Part of a small language model's weights: biases.
Each number is 500 + 40 x the weight over its row's rms, rounded and kept within 0 to 999. Layers, rows and columns count from 0. Numbers have three digits each. The size before them is the row's rms in percent of the matrix's.

# down: layer 2 MLP down (transposed), 768x192, rms 0.0598, rows 226-261, columns 0-191
# up: layer 2 MLP up, 768x192, rms 0.0702, rows 227-262, columns 0-191
down226 094:500578501510504455476542551561520481531535488532516504558537526517436579488537492502488548513491503480455517489505408538494534477563550529522531534480514525512487463425435420457454516472570463439440544494524432464454560475448504516491458522569538515494461389447501465466491528477504476457500451504503487488548427516578460447530541512525488527448569476474496465556463484444517504507559544556521488527585460482463475485495515440460474535525508495489570532424477535446585502440606518501458470520480469529511508478453518565502511485515495460480442442482512470426468525550507502594
up227 094:546545488506427447588562521472436546538584445500469479491527503471545461513512495526505536538471542415375481465460478551547442533525441570630525459522508542505494534511524510519497518494450520479535533565450499495506507572532490486502481451441549504566496503538494555523520451429559499490520514486419552494529545552531524510500510526425498441497520501448494557543545595497477483397547508565474543457505452435486473458495517500485554469416491501451481470486487527518509466522550453472524528429513518553493505602531530505540493541462503518476484512526511509477482486488530475499
down227 094:443528546520523474443463472509556575481416526483497506389486468485502531493551534481497563510497492546559486476534508491446580501466560414417513494433499500492518543544473564504534467528494433441545439434501513545510494458540483516448469551435525493485475499507511478444530552506485465470509527542471520513509452548436492438469566473516498526522464469506533569481558498496572504517520484514530459497538506525541524458558442455545428526556521539497531490556522568510472486434447502472418475584445462532568486538539545450480566509511454489512449417455495465502505415484506560514
up228 094:528504449453479488460472476517521418513496500460487496518496516463546488526528495534477522537424506539432473451520470496509484481465480526463544507467545516524491538526507433502500516507495481478473477495446467524537464467415549494438480517505530617488512505490501467479542551493534523503512478490518560484483514502591454488499529538474452439506485479449568547449502499388475606495520452514514450514506471539539495482516480563492546551480434544474473562539582502467527473498472472494502484499590497531470449606469412524456560519578439468518524534587408394560470512570479549524
down228 091:428499461545572523481550502401473439521485493537445465462566539473435483526462471454532534541514511568502557480475503504511543502527536502479462529459540491454515530585480458469525412541417514530447480463473508499425475384505468461473522475487492539532480424557483475534531478554447546514465439523448459467491435438600466507561469471541562558552528478599485414510425533442496460449516486382512543482514530529465541528488464468541478458484518494547506501516488511510500495516546488501542463551506468527465505507486531500544465509530479490542487471517523514470412526498495480483
up229 111:555437465497463458542517469565475510507529558476489515606537583444495473528483523566522492480531562566432528535502440500494486480497541437488441463504487504541456563484546473493460500435514569525516546489512442481538572513548502501571486493548525470549550550511517419482469521524541506524447431471462585548561502519492523494542494451472522476449519465448533462489536459463544483478535535517523385492551489480572446491471466513547545484488492546493509507504484431489538438464481457468569509507502545505505514452528450469551529527568480411528442523489515519554437464532488518606
down229 113:516467483552482432480491478417494561493527506463458438483455506524533462539567485439500450468433368459460530521474516506501452503508486452447430577516548494515543488550474581511499475499506460528455521489533488546498435482485450498516469483496454576517550448452482489486569480531461512471481477563491490441406568439525426513541617546542530548557471510577499554488539544524491517464442543504477515484484496460560516439453478495525538485451438458508412506500568505534485576508525518448444482494481530465486510476522478522493538479484542504534455517544479445495552561495466470467
up230 100:517502472471549477516495403657518561489513537458483454561500554515504457454514476448475444456466435506469542506508473565513459468455508526498437511503511540557505460469458487455526551502509460527493441567436506483542533543466500397462592470546562468497475469439449545510506516540538512495563553451492507415508475522517470530530555537519493461551418472570517553502521485372514495558560497517442505522506504489502470521543524487469477485528508540511514480486514524474444503471513517529455489439499460485530482532464487491600520558475487515459463507547493541505539510503410548555
down230 102:472519557575483547493494466445476525534496485526452506496532501390537514521477462452496490520500515555491490486541432513515529448472566537457563500500477462528511530499514439497556534551461516470507481553470432467503420502564431453636504474481490532490534486472500436497441457506501509551538448476501496476526513505453433533482524484491486552467488485443494458540511528520520528503454510512429572468447532432490554542488515539526472480531518470458550443511495513541535549544496527490537521525515532492491482519500472563453505500473540630489468445526561432489431422392456394454
up231 094:493555510541465435501545449481520515529485519444490506508508510422579442519540478492442482467410508491461524538427551513475482526532468478498448523490523452491455547501471436529490596489541485488509507549494446471555531408530494454520471483505561549474566551524552534499473513433468531526513465481519518500480451508513535485441486479487498452518489472499514536561579453482450505428486477525493498550522502491482572525551560567525475482485430461506452462502503494507508432449458436441487503449575489450520567521586548564487564465526455560481469598444455410538503567492463527474
down231 097:496490593530468524519575528455548604465486475529466544470481492530508567435515525531516462530465488496491485490523467447437537513498528396506488522515552517514516468502550476416541443527523568495553498477524571512512534536534477514542481533516408454583506416530515469544521546516425474451495572479548424469480490465529460495491513521467410521508514524530464482470444471505553554548526461519475520499476520463514437557490488492575584516533583568504538455528468529520607499578534559523465499477494509537485449495538522508499474512525466454504497453555459527443451473539508446474
up232 099:515400533500480548502544492558526538503550491476497563493510503499554507513585458482483559505489478500427592528454509515397498541529498466551489537555571516470477521470503446507490534510562502435489498495507479480539446473438474505501472553552456504544442514553505469490483594477462466501546411407426504489523478528568510552535568483521472495530506448440441453520501501466517575488474546506549495516564450466474559609546463580530528503546451515431524479521495499564510428534552496501495544464546479500496498586466487495515548440542494521528497526468486468520490494503533466577
down232 096:503480605448556537546489513449462611456502489507525487505490541490500511477420450480439465525545486427463474577440490512471465485541501493521519474504560509493565425497452500538524511536453550542530560513566543513526470527504527522576556406532587531540463498489498448503464516421543565488467526501508478503439463471435442484447556520468527486480495543566501500471501546543533420468558509501493484497511602509491457527475483512500438512464513477562525544545474407478497515473443516469537508478481527422514526454459496485500422514486507468494462451554447424518543542466480514459
up233 100:536458480532436469518498513478491561506552510502480504525579525482447473508587502539516521464569563506535503589509503569571468481444516564571465467529476600479520479527546507474540536506489463491507436502524509514487490518509474493459465470486462468578505534506587521521493549519507552469563527539494559477561546522433437525513508544501479527575523470472458504493576463485528494460487487544539461529466493553493486534533487497428478536532564578545438536489509459504551538489536471405448521479492419433491418515460469593498559511503431483482482473582544521455472445514570502487
down233 095:446538539497448483515503503456525544513451466504509492525490489534579533457422552512489500483492510467475516466429438481421523510464503543470525532430465344497548498503454541539506539538535563459498523503449468476548511496484477518465474581533466540425502536525515480486472515444376530522456525560471480448453531470471498453505524458534561562424585490502519578523458536489453477496505504521521477527558433527542469474520409565472511456471410494494568440498486487548526529473498536559495500515509487460514490541460462496491423510485581446516499576518465543536507486515514525510
up234 095:520442531544479458497479476474488423496493523520497449489581485470488555540649516538513453484570511521455571455438484544429483541440487487484526511477520510518495456453530490475504500493435465517474501563465561451625564536531438424473511409409439503480510556484548504429562490475479521564528467515517521503550511539528467563418500480484419502543436504474516476528592524497494499539538543514494545559415507506500547492474572520508476509476478499459492478527564495535464530547510509473486518489492456510461476473511546497443476487495498523502500470534598436475489479508475520481
down234 094:581557543519530480463627488555538537516478511498529491513462463498470546543415466459500456506509462503526512554463549470481541470468510583484492504538452463431476486524444532520434558502553437432456484463485542537459480509515538498567509547559480475472439474503550502556512594428473501518502524498536533453461479482472575462519499533474515480533520454473529552506500480442436477521482512439481487473553433523498459489475517436506517491536448518500540441508450511468480512479464516533492488500523439502605497509601461516518430537449480453496561562442406549557464431472486518495
up235 098:455540476518461527475399536507491503519567531521501548488546508585490461445536527533532490460451523448461543506436435530407488455474491503419483528517505532529516541472526462480547550517590563480531531473494445517507497473468429378498506530508426496492464423484470465445545526500571455581495482505444541512471452558459516508522535496505493493524524457501456509546512501516514394485496524460436533450548500498507549487560451578520516469508439441476540425509532485531479482542494502555447552485538433502528518530552501513562555541502508502524563479437455457497486558471452552497
down235 094:502502501471502468471457426477510547517512503426576507488515501428503458511496502495470480499526560440496565420514429468556543502488512451446547474507491507429478496506548464537511584499447544431461505496505503477575592494531482483537456457546476495464513403449528409521486507489506539466501485544506516428524500483614481481467526492514475512493528491501505482483516470502570605446486525489514518523562561461499536521486580464482457546452521565529456504539486476466556511515496547484526460487477549486479617424476460490433479555550462449491483540501547509442594518484564542488
up236 094:548518456496475519539442490562492476472532593448517438524519531522569438482488462494506521429541470480480520500443496523445516511463547499545446483522519459497510492518497477487481458530519506500539486543461473527543467501437515499505578552483443487483501524510503522431490523491486512510441489491488521480522561542421557557502526507601493464484471476545581545459543467460492530562495517556398501507495451499515492497545551502505490534533423467480463516550537517476396496553513457392483532424505422518455476545532457491520563470484466492449565516512479332457527528439479468489
down236 094:483516581492500476503463429486449489450545461525474494485514494425424466481455491444533493551528494546540469453482504558479538587566517587502585455508481537470514525488490476447489515497476540503501455522468559516501434439553552458502405513481570472551556494478517515552481572537382490477526494522474485530522470516540466517521376533452537497485497475455541502573421531505490543545479502532514507533544516471467553476543471503545501449446447464551543465516496478479515402529566499532554475489568552487462483461472519554547484508505491406457510511474527472471504510513497467422
up237 103:498512545473456516426404577439472497450496500474574554480517448543587540513492549500497506531467530456562480415426465493553526515475413480480456508532592487471500515517488510467518432458544454470531529520495475463491541569483504457522512521523405541598480472577466439431472526510506437577554502478464484498506436559443469509474548505477457479578530471443503516496482521502501519457527437491515518521453524529500491496530520469508555471547525505555442470481550463535526448487547500542494532497470537482492539500471512572553569535510533429529496488473483547459575487472560432468
down237 097:516505508538523531482577414449496491525490634509494524526483464533524508515492537460530528428525433508489484515514505591444475436552581539555461411479467500510478514494486463509501562560547493574545455483509568510506560468548491528479491449537512500502481486447549494456508498470530518447504483472541582441538563418538468504512527457430517501521493385513509491494536513453542508557480462435542527530557517471423523522557515513510486502445480456508585513563464545461482552473500472448458456515443475571513535451471456463509414512501498537552516530525512434482516510538518545502
up238 097:550543477516547537505419495509534499481490463545478488541505570547511515503523440600509474505492535504530485525501527520419546447471552482506441541474539463466535533477443501435519507495504504433527449525524468476557466499482475446510587444469483486475489525489500463490504516539494479556505465449539513514429434454463513600540552508516447426528472460405553575499478490507500452517526472487490392474463499523510488551555442558572524510538457550463472488529521533512519480547515476541445533533535534474549510601554429491488532468503497484488506488526405530483527410595447492552
down238 096:521434480550468486466511502492479522475494502544557538468421465478547546591487435490523519528507575494478457507509468484481589473427505489474571443512549455443495535579508499542446527588466573440508451463540404483533463535501543502472468449440487466558496487462457472484497494514479484550475520470519459545459458540561531559547551516513536482558477521515493484477525448513425493432489503471464426549439506547572454516483483524514488500469564520567434532523478448556482481544469566539501448484485427510490552462453462486499473518572551485480515527472572517493459401503515489476
up239 100:527504464432501527482497450557461456511530549547432535547552521537558511514505482533551462516483446550515498468521510498531497504539569449515500479485481465572501527545503516533505492378465444412551448516580479466515444498516502567487534483483473475482486502467545490538487533420529493444450435472525504442483409546399492544497532496468425399506459481480485551477534464495560491521522531547544523465517458525537470544492554541443485459585469574537461463541445476482558474458508433475529490472585492512509487488500403495478475523539481443485482523454526515452533536492480561550
down239 096:451563449462449512487472504508526529582469478481502526531482425532482489462575541509497522451510509507468490446431560497418492400481511476454487543562517426462556513450579502515520535489561465557556594531418569492490492531490433439484455422513478501483478561531529448498463492550501480456474521533491499462512505474558565547522537492484554511561512552446527464602435518523468534518497476455432525492481529485525489469500554534514475481480534505461496500524508445510531466548520490533484550553472515436545398514486574474528529607546540464500495491516494492548433485488514541517
up240 100:489480578415467508430460524493582457513579506554437507574531548461474490426543549517511584457439495528554459436480517502538489480516519496480624526520588531533577523498515476479500473525511494436462513584422494479486507476503486522495489532506502553426484606515456516491563503437488507471462518495514449421554517495492504532511469510513489455541479499502536513416511529476563509520489471494567435467490522467489481594470603447503485510516432533449429444511473499546460529522510502503495476473546487488546458522489403510537474518520503494538567467519547494497497485531505483470
down240 098:559454479501557518491485452513473531505543488500427416498576519518537417531458525506514491531557535481518496532460473485462451435506564494459472490542442482461436512553520449513462551521432460488535529486552536465482504473486456493466496402536498543566523428509516575545536553482517484546487499473410553489475461552531420386489425496458458523522548494497477469538460538507430532445485508499508478507548449566526502450552462539465438456487486572483545531502530457452427487477525488499591495563506527465475520464494483450523480515509596548510500542549484485515497446458477502567
up241 092:564505452488470544537495540536480484483469477492616525494480485445514536418495516457533525448534544548537413513477533478537446507506524523500460432539490511524525514522508532437529478467538425527442511469554490550483460542476406524531506525542478452577497556489509499564482546527490483474458499524433527478469527440535450527463477482553517527638518535471462570469521517489525595492476459495475446489546440524510545549525534539486521496558495482498551466446473493521529518468554451460481480491518446521499527489426569626526477539480504565488551531461466494578438492535507477460
down241 093:525521481483491503485521557496422537462514569507446503527563509513468516559470561461422500542456442465473531522512485497447587521481488497511541518496533470472507529511444484477473554532490551493521435433555523495518502486492597485518425459492549531450544393474596539425454511454469512516496444492554490505512516572500580531462563526437538447493503483464495498504508503482481486543521535506550521473481550472422417458529448474483551519434548506555492567477533465468465489482417460525507468499510518566527536458568542499477499442464460404586484457509482525443473542469534543510
up242 099:480497527527524538468450512448462538453534475374474523518452503504494480532544526495492512477521505422482505513412503508477474519445452511509443479518567456478455542483431536501523530499566544532489491527451520485571503445478482504462537557509458467479483428491485502496550472501553479548553496438542483515523459532525450501511542534562525576496469485466515528517519500478500541409476416581525461472575481458575476450598476565433501413533548525511471457439481482538473497456481455496506550479503549544543562477601512552511445492522455429486536529470442413539506533503463513473
down242 101:448502502462510504508520556474486536471466494546425479510505472437513524533576481478489531538490488431480452456530455577516545526482499530549547492496565525437465557491563500531515489502485554570533488484534536558476548550441484545463523533522533532436452453515493490555503531487490494464560450464556566476470507447516434356545518536496525492454523536421577400512488481459594550503526571527532541504484487564493439528561509488544481514566472417475541448528459505504517496480569532533514466499468556506507525494423497477597485488464507440485536450534519528465488484494456480524
up243 102:554483564434451523558424552471531422480518554463508510508538538497491447446536531586516532404527456470474448480467508527501534520458483454483441463541496567551474549511524504484512479484476570488568522547446550467489498537504490484382544511459453482516566508482476576484489555455542526561532473489411523505566534474518526477503524564576497477473515500524517458454534515494518555470468493473483513543516448514502523435523532516526580448477528479483418535495571496431549522461472504477469490532590463505521425554491483508512499568515437481512453527575478429509545471478528462471
down243 101:415459523495462495512457526461526531495473538506472385523515421515457439503451532533475516454470470540562513490430478487493516484554532515487440474512506461546496510491463463521427467543424503454523468486448545478416509350496489511486477476509556515549536478578527465472462552500476535469474518519437481485516480378476485511532478470502466573488495543585461538544540467512533487484469546503495497544593507437544546455491479534561471520526485474538544535542509499518537449468514496496587484540502506449534460480460542440455474501566528533472432559465542476484561537525552477492
up244 098:475481523442481520515507444483544429482444551497471446493519544477538521488554484484531519530554467462551467467507457470535447441436476441518427540554538516533475552502498432497494478478472545543571467450494528515482474571545526480472460498502479437447512562530534468492521573451432493532486471498528526529437515515480465505471525510502451441470451450475564488531533504445587449497561589563573535417491529475536498489496552463548548503566500491556479497572564536511521573532497418479518542572519558499484495500517571488498517582482465477540490492383494458473442480510508464498
down244 085:498544513534487508464538573511506530525493567508530562488442472511486467550442518562487464484527479444469513469542513462464461491426552501495565447526428498551533430448534485528478512417512493479519479541531437536489578406468478501428444487474459460417473505388451452517528456451557496481526549544459484477539479448462490525505486517514443534446519486453577515542497385498560524483497513536529579524492517519501517460487484459515526441526440487459508429474469476513486454471549543504505480480505472504550467490451461473451435508514621548490521433490561522475447446499500470505
up245 105:518491414483473482477412454547496531485453520480449481482536563456511446495521421446552500459535524430503536559437471557434431543507523514469434485532553496531447548503580523556478511478515494462539461518532441487519451526454434438502618497486567546487517496464585502552414482523512494558550473534521471548500506493518421508528524541582495450485542484475506471518596487484548440513559471533514526509477481435466574538509464523525516521502501494463506444498515512543481518455499462464529499485454463499527491531554553517577557520506495455443484489492467414506547554557512458495
down245 102:520453538484438556506504461505452509519464563469558497529545479497446489482447578519421521503491464556479504456520547537479459564494464496533515489420567511514548514444532472549499514534456530492473516469535522549493500479408480421510419452501525517489530558458523530517512477440448488496479495461553495500486436535501547492430528495489529472522448436388475474456530544563534504499539568535463463534451543455536500460468504507430531513520437387413506493547547539519508478509444528538527504579470513497510542535545472531517458555544503586491528446581518513547492511452571461480
up246 107:468500493504547462525511476493480539519428519513546480517489511521472483548573458559481533500534425513573479436530527524486548497481488418512431478526510504493531467543515477506482529461500548511458478546515610438507498583517437533589477518486411475511515461562443450469540501437553389475534508498440513485540501469490410522436499586512535549508500488481477522442486527447560462468495543449489529576571492522476601480493520473575598513534437487472465533466515517533490519525494536501524494499456476487493445461436505460538448508554415495515533506523451474432513536487473471488
down246 110:502478509453495422511492478506513489458522510492516512569481501454504403484554494552506476525485531448437449529492542488489493518596500536525452527402471475399544479495548525462521517558499506561485487506487445491533536523510419494474555505463451523500433490498484529550541523441509496418474451491487459474542458494456469486515535485574520514459507463557503538511506526514443544483488563502446526460471507477484434559447481486546510545481515540545565451439397572548551456554437451480484474449494493562454502515546474474524562475499510569450415541493469591441505424555503495473
up247 103:516467566522547401577551512520492552440531553462511498488472549488564459444483556538450491483465570476515555554524532522529490483468462442476421494555483516491497494532497493450495480472559439495569534506564544484550504544550424523482585520475442505512492448513468502514571568481535474539457483482512592560547497497502441487509520540484524474467513417433494466471480489552487478496613460545506483457531518459510468479520437458546533547482502504435479549472478505573523502463526428512494450463465485445510556465530532526543511459498517479474469506516422470600501449537511442453
down247 106:472486443477533483478471516476510488556471435516462496471475468482433440519558419491476462529607486535521472512528549498496568459463491541491496542491536456474545492453511538537511485516513542583477567450470540556511518494559519511537545476493433543530523496475586506526475483490448500547486475475525488489519463472440515476470545606449461551480552519569469448479560517518477556508501464496491501477509501493500503468516576470581429504502476473497465492489500462538485426449515544560467512534564522556481481465511559498530573500551415489570484486508572477423533492411423620534
up248 100:436485452476440545555485434537480540476466456434505431543515520453495436485444512497488510544505575471546454478446520485430452502511461547513477580543460510491531475497563435470498523514499450514476486495540454486524426493463455494487529448518503484491472522562448474453565523445487467489522465463488462471522487486483432447552483524558460506504538519475475527545469542513455521399546489499513523452508448511534469477530494499560531438498526502463477455429547502503475549436461486538609504481530466547500479482551566514572535412512437510437431522461512491561513521630471493433
down248 100:556496447480494547515544527471492390492540489403543598458496520548546559618508604578430455514463504478504465486469483537538524462477529491464584511452527570498504542443476528544530438568525476539544510506573550533492501515471441461491455507548560520518475523508505536506529530549504500517562542546498534439476475555499507492563485478522455496478425494473482474498527509464545471507475526589511474518468493523502495503436486466489471587465499504490566584503444470438513485504508504520438527523492481513557531495543543462458463480514543539511551548541477481446432553528485561542
up249 095:481469439471481488535498468512480487474542547424494535498525518510510516477489479470465482455549478420523437466456522507469493496473477557456503488567481539483518450487511507485477535463589474525538462432528424536528462475536488463482449521540533459462456523520518527550589492468499521469466506542497459559547519484446493505447512512580474564481469448469527498512510539545572504579498474522481498394452530567543478520503557466463492428479516570474401459554493533523493524558528468439513471481473427466567533582548455501510499570557400500441535446483478524474581479485529577447
down249 099:510495467530489556529502490460536553448402492522520501508483532498446476509535477478481521525413504548504553485566482590569465571452475616531548506523525568504501490535517573512464463482500480582517531537501523487488496514533491533413462458457547538457514508424527451468466536489505542515479552530460553516486517500555513452491513505469494504562561539535588454506523478516447524505494511545498454571534505535496512493467452582521543498547470491432576529460520566465545546500490550539437432545534511486543466485434562569541505462412492524521468541491482468555485450466412481506
up250 101:431505404505531457474440489495518484546486495506466555498551486475500537464531448435519494499535454443446564508508513557499453496487411495475462542566569440492464564442459452471497550436544491427541524439417473502461469447469508453516540559515505528523461560570513534481516449475518491503534477536510568497541538494490493444521541583526502503524507442500524508565526464485530579576484511531469456433545514451503530515497513460446566491508521510515420473539479505493478543496551480478414472474559466580449477492538487489540480496443443511520421475598516448542453490492482536540
down250 092:557513603552544445585534457454444524530458480464509516450474516511447538466430536531564450519478489498465489445544518542464483555516494475503509482544538478530489527491436490512477496489473487562534502493532491437484479479458417588563553489552474416545557530515565541549432442567498526436521483443539456529412516499536505452550452482462514521563507532446487529513485518518489433511517439477481507489409459492520533529545487467440454511433458464435576556486499487493503438526490495446570530522542466505467519527506451517427484504490509457424476444498487525520566469509481507552
up251 101:543509498510471447446455457474503535480514468533527544544573587430458511433504488542545533496500525469545499498533463556540520514514498542499496511475488495540556531478581472510540467524452511579558538484491530534586563527499472486556580491437479522464401556459518547500522500479486419547513425490466466516580548477450477515455529499487457483452487539511550497471542606510569461509575494530459494463493495505511541467535489501535482503542437447527507422500494459525459479500501504432531478529427450539507472487485522478540510488476549502549566607492607462458471516556498565511
down251 096:524498452489453483418516497511537517566471458459519509519533491547508569558508440471487465529545448498512490442581548485461543461473470481465496512510502492423541531481432518472513500459435504429520485462438519482451557543471551520447472476505539473572483500475495458516480539469485466430543546593530526542555502513531494530508553501522523481555545477435447578484482540484470525503405505556500547526479430468460468466491498497513506421526558524544430495433441463586543455449532541475490526452488406474484446503549537553486486555485595545457506530450475544517446499438462472487
up252 097:454488486491489505498498497490507592480511476528483514534533511552511475476550464492500499507461445461560497455483539530419471491525423479603471562573487473510566460482522503549531527488545471474495446441522419455498547496492449499569476507529504537513416582530507489527510554458592496475532516513420425565480486530525525456440480554451477517522457518539473428502504519499580522448516475514499502455540471492478480448517448572540536463508488453453496504510466497524536410480513447429479528482527501614520487610519502506433487544500557547580496492444537474434466475483547474519
down252 099:492500498490493564464529445439457443503478514547464567499477505533484549548499484493450507498451488384477482437428522503555541539448566482544517522478504479489538517576465536498470502541505412559539521461478522529474443483455581520541438450568513495493538431481500551435526460526540505508436453472528511528502499578461576554465508473501522515511513486478469485552523495471502475479537449481413419516495591469467465453503509436540504524551449518502442583457501477460419430440475508462491483448473459496478448512497465498466534414465474457550413442511485477452513530505487467515
up253 103:595525422487487489496552549539543551461446486431525527573490510496510501461438499510475573557514541552554522466499481507520494550538478428585527508521533507415476484576475455486566580462477488478428458559564471440515502502549463479516522515507489516547471541488583445436550499521454507503569471507537506539576478508534447527444496602472462435509515470511460565453577442537481442472488514446504453558538492517507510551495467494513505541550467537491499492481493457467488479545520549473515507476467497466458479523522491500488563411547513472486498529526440429503522479556517413462
down253 105:491502547541500538497446494456490523478522518489454498484572520472513488527475518518528554462465451460464447575452456427517503507391435597556509497558451484516482529438495486474590562545543498470490441494476470529525446446462489505483501518528533462510538498467489498514453464525491469518526511528487466524444486480453496513539578514531561483461594438550538488498523490427464437472529505561484449411500452470474534498535557599493590423496471464575451471550489513502561516500520483470556486520437443485531554482541540508488514563453542505513503502471534536404553528435480532509
up254 103:568530465437461519503419491504464437447541507498560463470466541476480435439529481510590424429498412498497512486541539503518444526457476537449532533532540446544523517464493492437527459432519503513451462486549507473484502524441500534572401497508488474485491522496555522484502641505484471504530575552546421551473529558500417504437521490530469490456488436478427539448487482459588421516514433512467536513518541581480515478478525546477545494533518503539464516510491512530439525522496475475478530456550493481500490484526410488491476523536474464467569511521494483540529559516515457489
down254 103:455482535442513475529551568479493527533511459474500528537456441516504481521413539531473527531399493456445560521452474510502521489514572459474484508462487493509536546463541527511535475515501446489550514456558479510507458497436576474409614511563515547497557479447499585519490366500539483452522498483484555455567473558501600548501503472503486455523460450496540479547493586513432517512555496552494453522506506455481538512477440463511477481451464509498511548492477506502562498464523483505502479459418455538503480503579543450534547504497518570540490516535399522554474532489472505522
up255 106:557472528441494444448443553482519542474491485429535489521443502520474538464489469482586478506505459473444453497499506470432445459490410455466476540520521437493521538497492510406467446521499472407472536495443529514489490491430479450465470535538430467480460502604514502480498562512500465499609508502486452565520465513551450507468519497552427492557536473549534519494497460531477529549497513548409445482520502541487478440482488569562517482529531560480473544482449535483492405470488478497445517450551440567472524506576490503445545471535441449509479481502455535492523505566556464482
down255 106:559499408461495524517504505509464519537518481495513444536451540485547499508443502570484507509491431507526481548535509456524525479490571490548478504504497414499530483483423532520488487413518571596503477544601501463412491465535527477553494539569557563618526488478552581533406494436548525550508415515485516494510436423511575489525525515477479472430504512514523565457530460477483490519495473564528474532461498447507495469478543517548509452496486506513498454467514416552543471491449495442490550490565499532468487562450506475499503491478517464578558497476530462432542490523522487486
up256 115:467439453481447416483512465539504511506467462525480422507491502492544494515568488572490537536518487487525469516528473496571449536436474480513506485542434515529492557508539446442491482455491459559540504479477529461531525507457481456470479576506466482495455532554522539514514554397512474464537486493479578521504462547481437424487587570421513535531473496456475515517551504424487510494484504545486453523520373499462495531477514440588579395515545554504521515498524503513505438501452572414458470468564474497443523484505488465549549470509479491496526537512477432503457488479576499448
down256 123:461429508473509519539550509471452524516510559516464521501467485470489452483504507537563546503479472492407489477495496525524591467499457553569465565485461553543403521409519472469494518555498549435550531567500451483504494472443457524424529495553472547472508495482522572498519558480525544553520538496559498525548534472553494516563499511534546540460427490477540498478478459538548523491473571529539472481502468447452411512539564560458467515519515498587488503545471552518405511487498475536490487402502508512548485464455548495505544492530465481550447557561401467486494464535425498512
up257 103:488388450492502488475487492463467505497548502511523540477481514511578516483499541501414509507406548441457486530514516572504517445435395517501514483501433483486463516526484520462513538500526500459550455518463512501497527565461480467435477500494522505585520500549513540509533534469548507495486509468538516595536491525499477504526566516496482480587455435435464493496561469466485491493572504481504504518495502525562493493468502545452582448550498515534447507387449525553601536490524471487503475480518441544433468491518542598588531520487473439431446524561424480548488480522479549465
down257 101:429533489491576489468506461413530497549427525527506577439515502502513539487526457501439515524572504505532380509523533517483513435544464508498512492460518507486555482465475467530541459524453567541485465508498499492510471476511463491502470527437523456492587531526526480467486455464472538507393433472498510534559483494459423488467489519491579575487454551448596489478532530452431542459460526451546524491485486594487516487484441402494471444463520539476553473455468507535553475486556541460536486525519498545459524444486493476474548490410453503574530518474425503469540502432486491497
up258 102:492468526542450472491477533494484537502475474527571485538552478496512470493564520537474466436492517435484453463428592571533430515496423445569464577502472469484523594465543446518508489481519545526452506514505530515488489511490504497517573532546481445435458520455540497444511511430590509449529542417513539543584460540459527497458594538479509469552451485479565497499544535486505471527499483460478487513567471492522466577536590515489464525512468538488505538489520496582546498513512459529455564488483381426565463553467459482505480489499468524504485506478471447480482484469494421524
down258 097:493523519503541520527541543471449484536468492468513541490529475507468562492444501479571415541480526442457543455497452431489481477508522489453447469559486465504545476482527557539477493451569446510457508486470547579455489550445456415521449531536511481569530526526491552460481540476513518481511507553480477459442499476491569504460458449525624516518514478437561506418529533485485430560500529490489492442528491464459537459558610458487465503486431517484474441459541540463520506452491405527506462499527464500503555493520452515591501444476459478400524533529568540565517493528494501504
up259 097:463539458416512500529569472437420443443489543437509579629559534522432541497541475553520507500538487536506490548549500501480489576529475508498463537463534502533502522429477500514537527478459484464462504541458516536517546511452499425495555531491457403475463544533532466499439476547561519477424541500516501516470512436462542501457503502502495540511523463440544518501547563506560532514464491492498569450486505583456550450498506530441446574599480525454440544445496478493463507456488538377495426505518495476530444472517500557512530522503444495510532501509478529468506505499516503455
down259 099:530501490537400583481508489510452517545459471519546451415559442536481465563477473443534529523443519494490500472528514523511522523477476506425559499491445481463578486491521551495453517516502405555493457548519483538406435471473495411541458512505514514513507388473452409512433509480459508541520495504529511561502472498596500500571527533536465484494489451531490464476521531561499547590484435485509486481488462536519441473504528506544563512478442439508478453467490489534525515512459524506570456498481508488481588541490544499509491489450586433443450474470498493450497483502542430558
up260 092:482523561452473491489519435497525484444510538513484500481525532506553519463488499498502502435448575456465505461455513573492467491522406468538470534512517389540454502527561487473516475474497586532509557477465454506516475557561486479457534530489527506497556506482551468478515528525559501491504454482450544494504477505545458482480461515563422464558478503470505529504463535462475591512502502488543453464525578486542458496546523574508453460462576537533477441569566488537457521541542384504509551483438503505474521452496508556443508564477599529527543564555530559611498508491526535468
down260 094:538493486540533519503571559503448434634472492467554438540523493503552522527445496476490488511541423529440503487524485492514518481501547459468511469433522476510496524458530465572463451434499461508481576542505549508457465408485491550500516466486467559505452444463441490490477550556520546552532461466488453464528552470379495525477434519598467541498507520451464527547476511502493422495470481487493545512498470529474489470508411467452505575485419483459497508506444497444485543434427508534492422510455461519466517473493508522544425453523504527433492463464507441467456493493531539537
up261 083:496460551495471463551480479515546498400469452458508517506494549483489449490525529539509555458493490545489500531538567552441476547471394546511500468525558479506620451532547450461516567471477503560435493473509521477611519600516510494501559496490571448455516488524550539473541547476512535502519493482497480453503481509523519432508536500426529538453520466568592494561523491474446530523508455527507510466535548510517427469503576468418497535527505550466430541505454457493527541487503487484432489439547434492466483496584579500536527454506555467497446516550505496496553498491467480484
down261 087:460569414505508540544492496418574443516484469486501494501511456525508574514471492533574506518494502480505520488493495438524446488492576530487462522456468480521533503508503552558571508485545426511508467464468521582417458449412546540435502503431470449522527462533516469561472544457488430543546500461472521488467416485521514530588396497526495424544488557510504522503471554546481468459512448472522476521448475474538527507479410538500542474489438457504596470535478476485480474471530519540514502536466543519474498452526432449527483501471488566488539558463493497436527545451432454545
up262 106:519431501397518507484514508497515506464492561441459518550522462471544468477520516399525602487473468480500501455484514516503532476481491475498499511517511493516469540484526548427498524466460459468459501526472468523524489470496472604514530536424459449494457509522521491487521491484563445520494465472525480520494537521446445432529601489492518479538472497520545475445488547512555560525536460537479504469549459515553438463615564474485519505427477578498447544534520483540418591559467404506487523474494439500561498505557441554531458585523558502508500505515472445470478535488413499553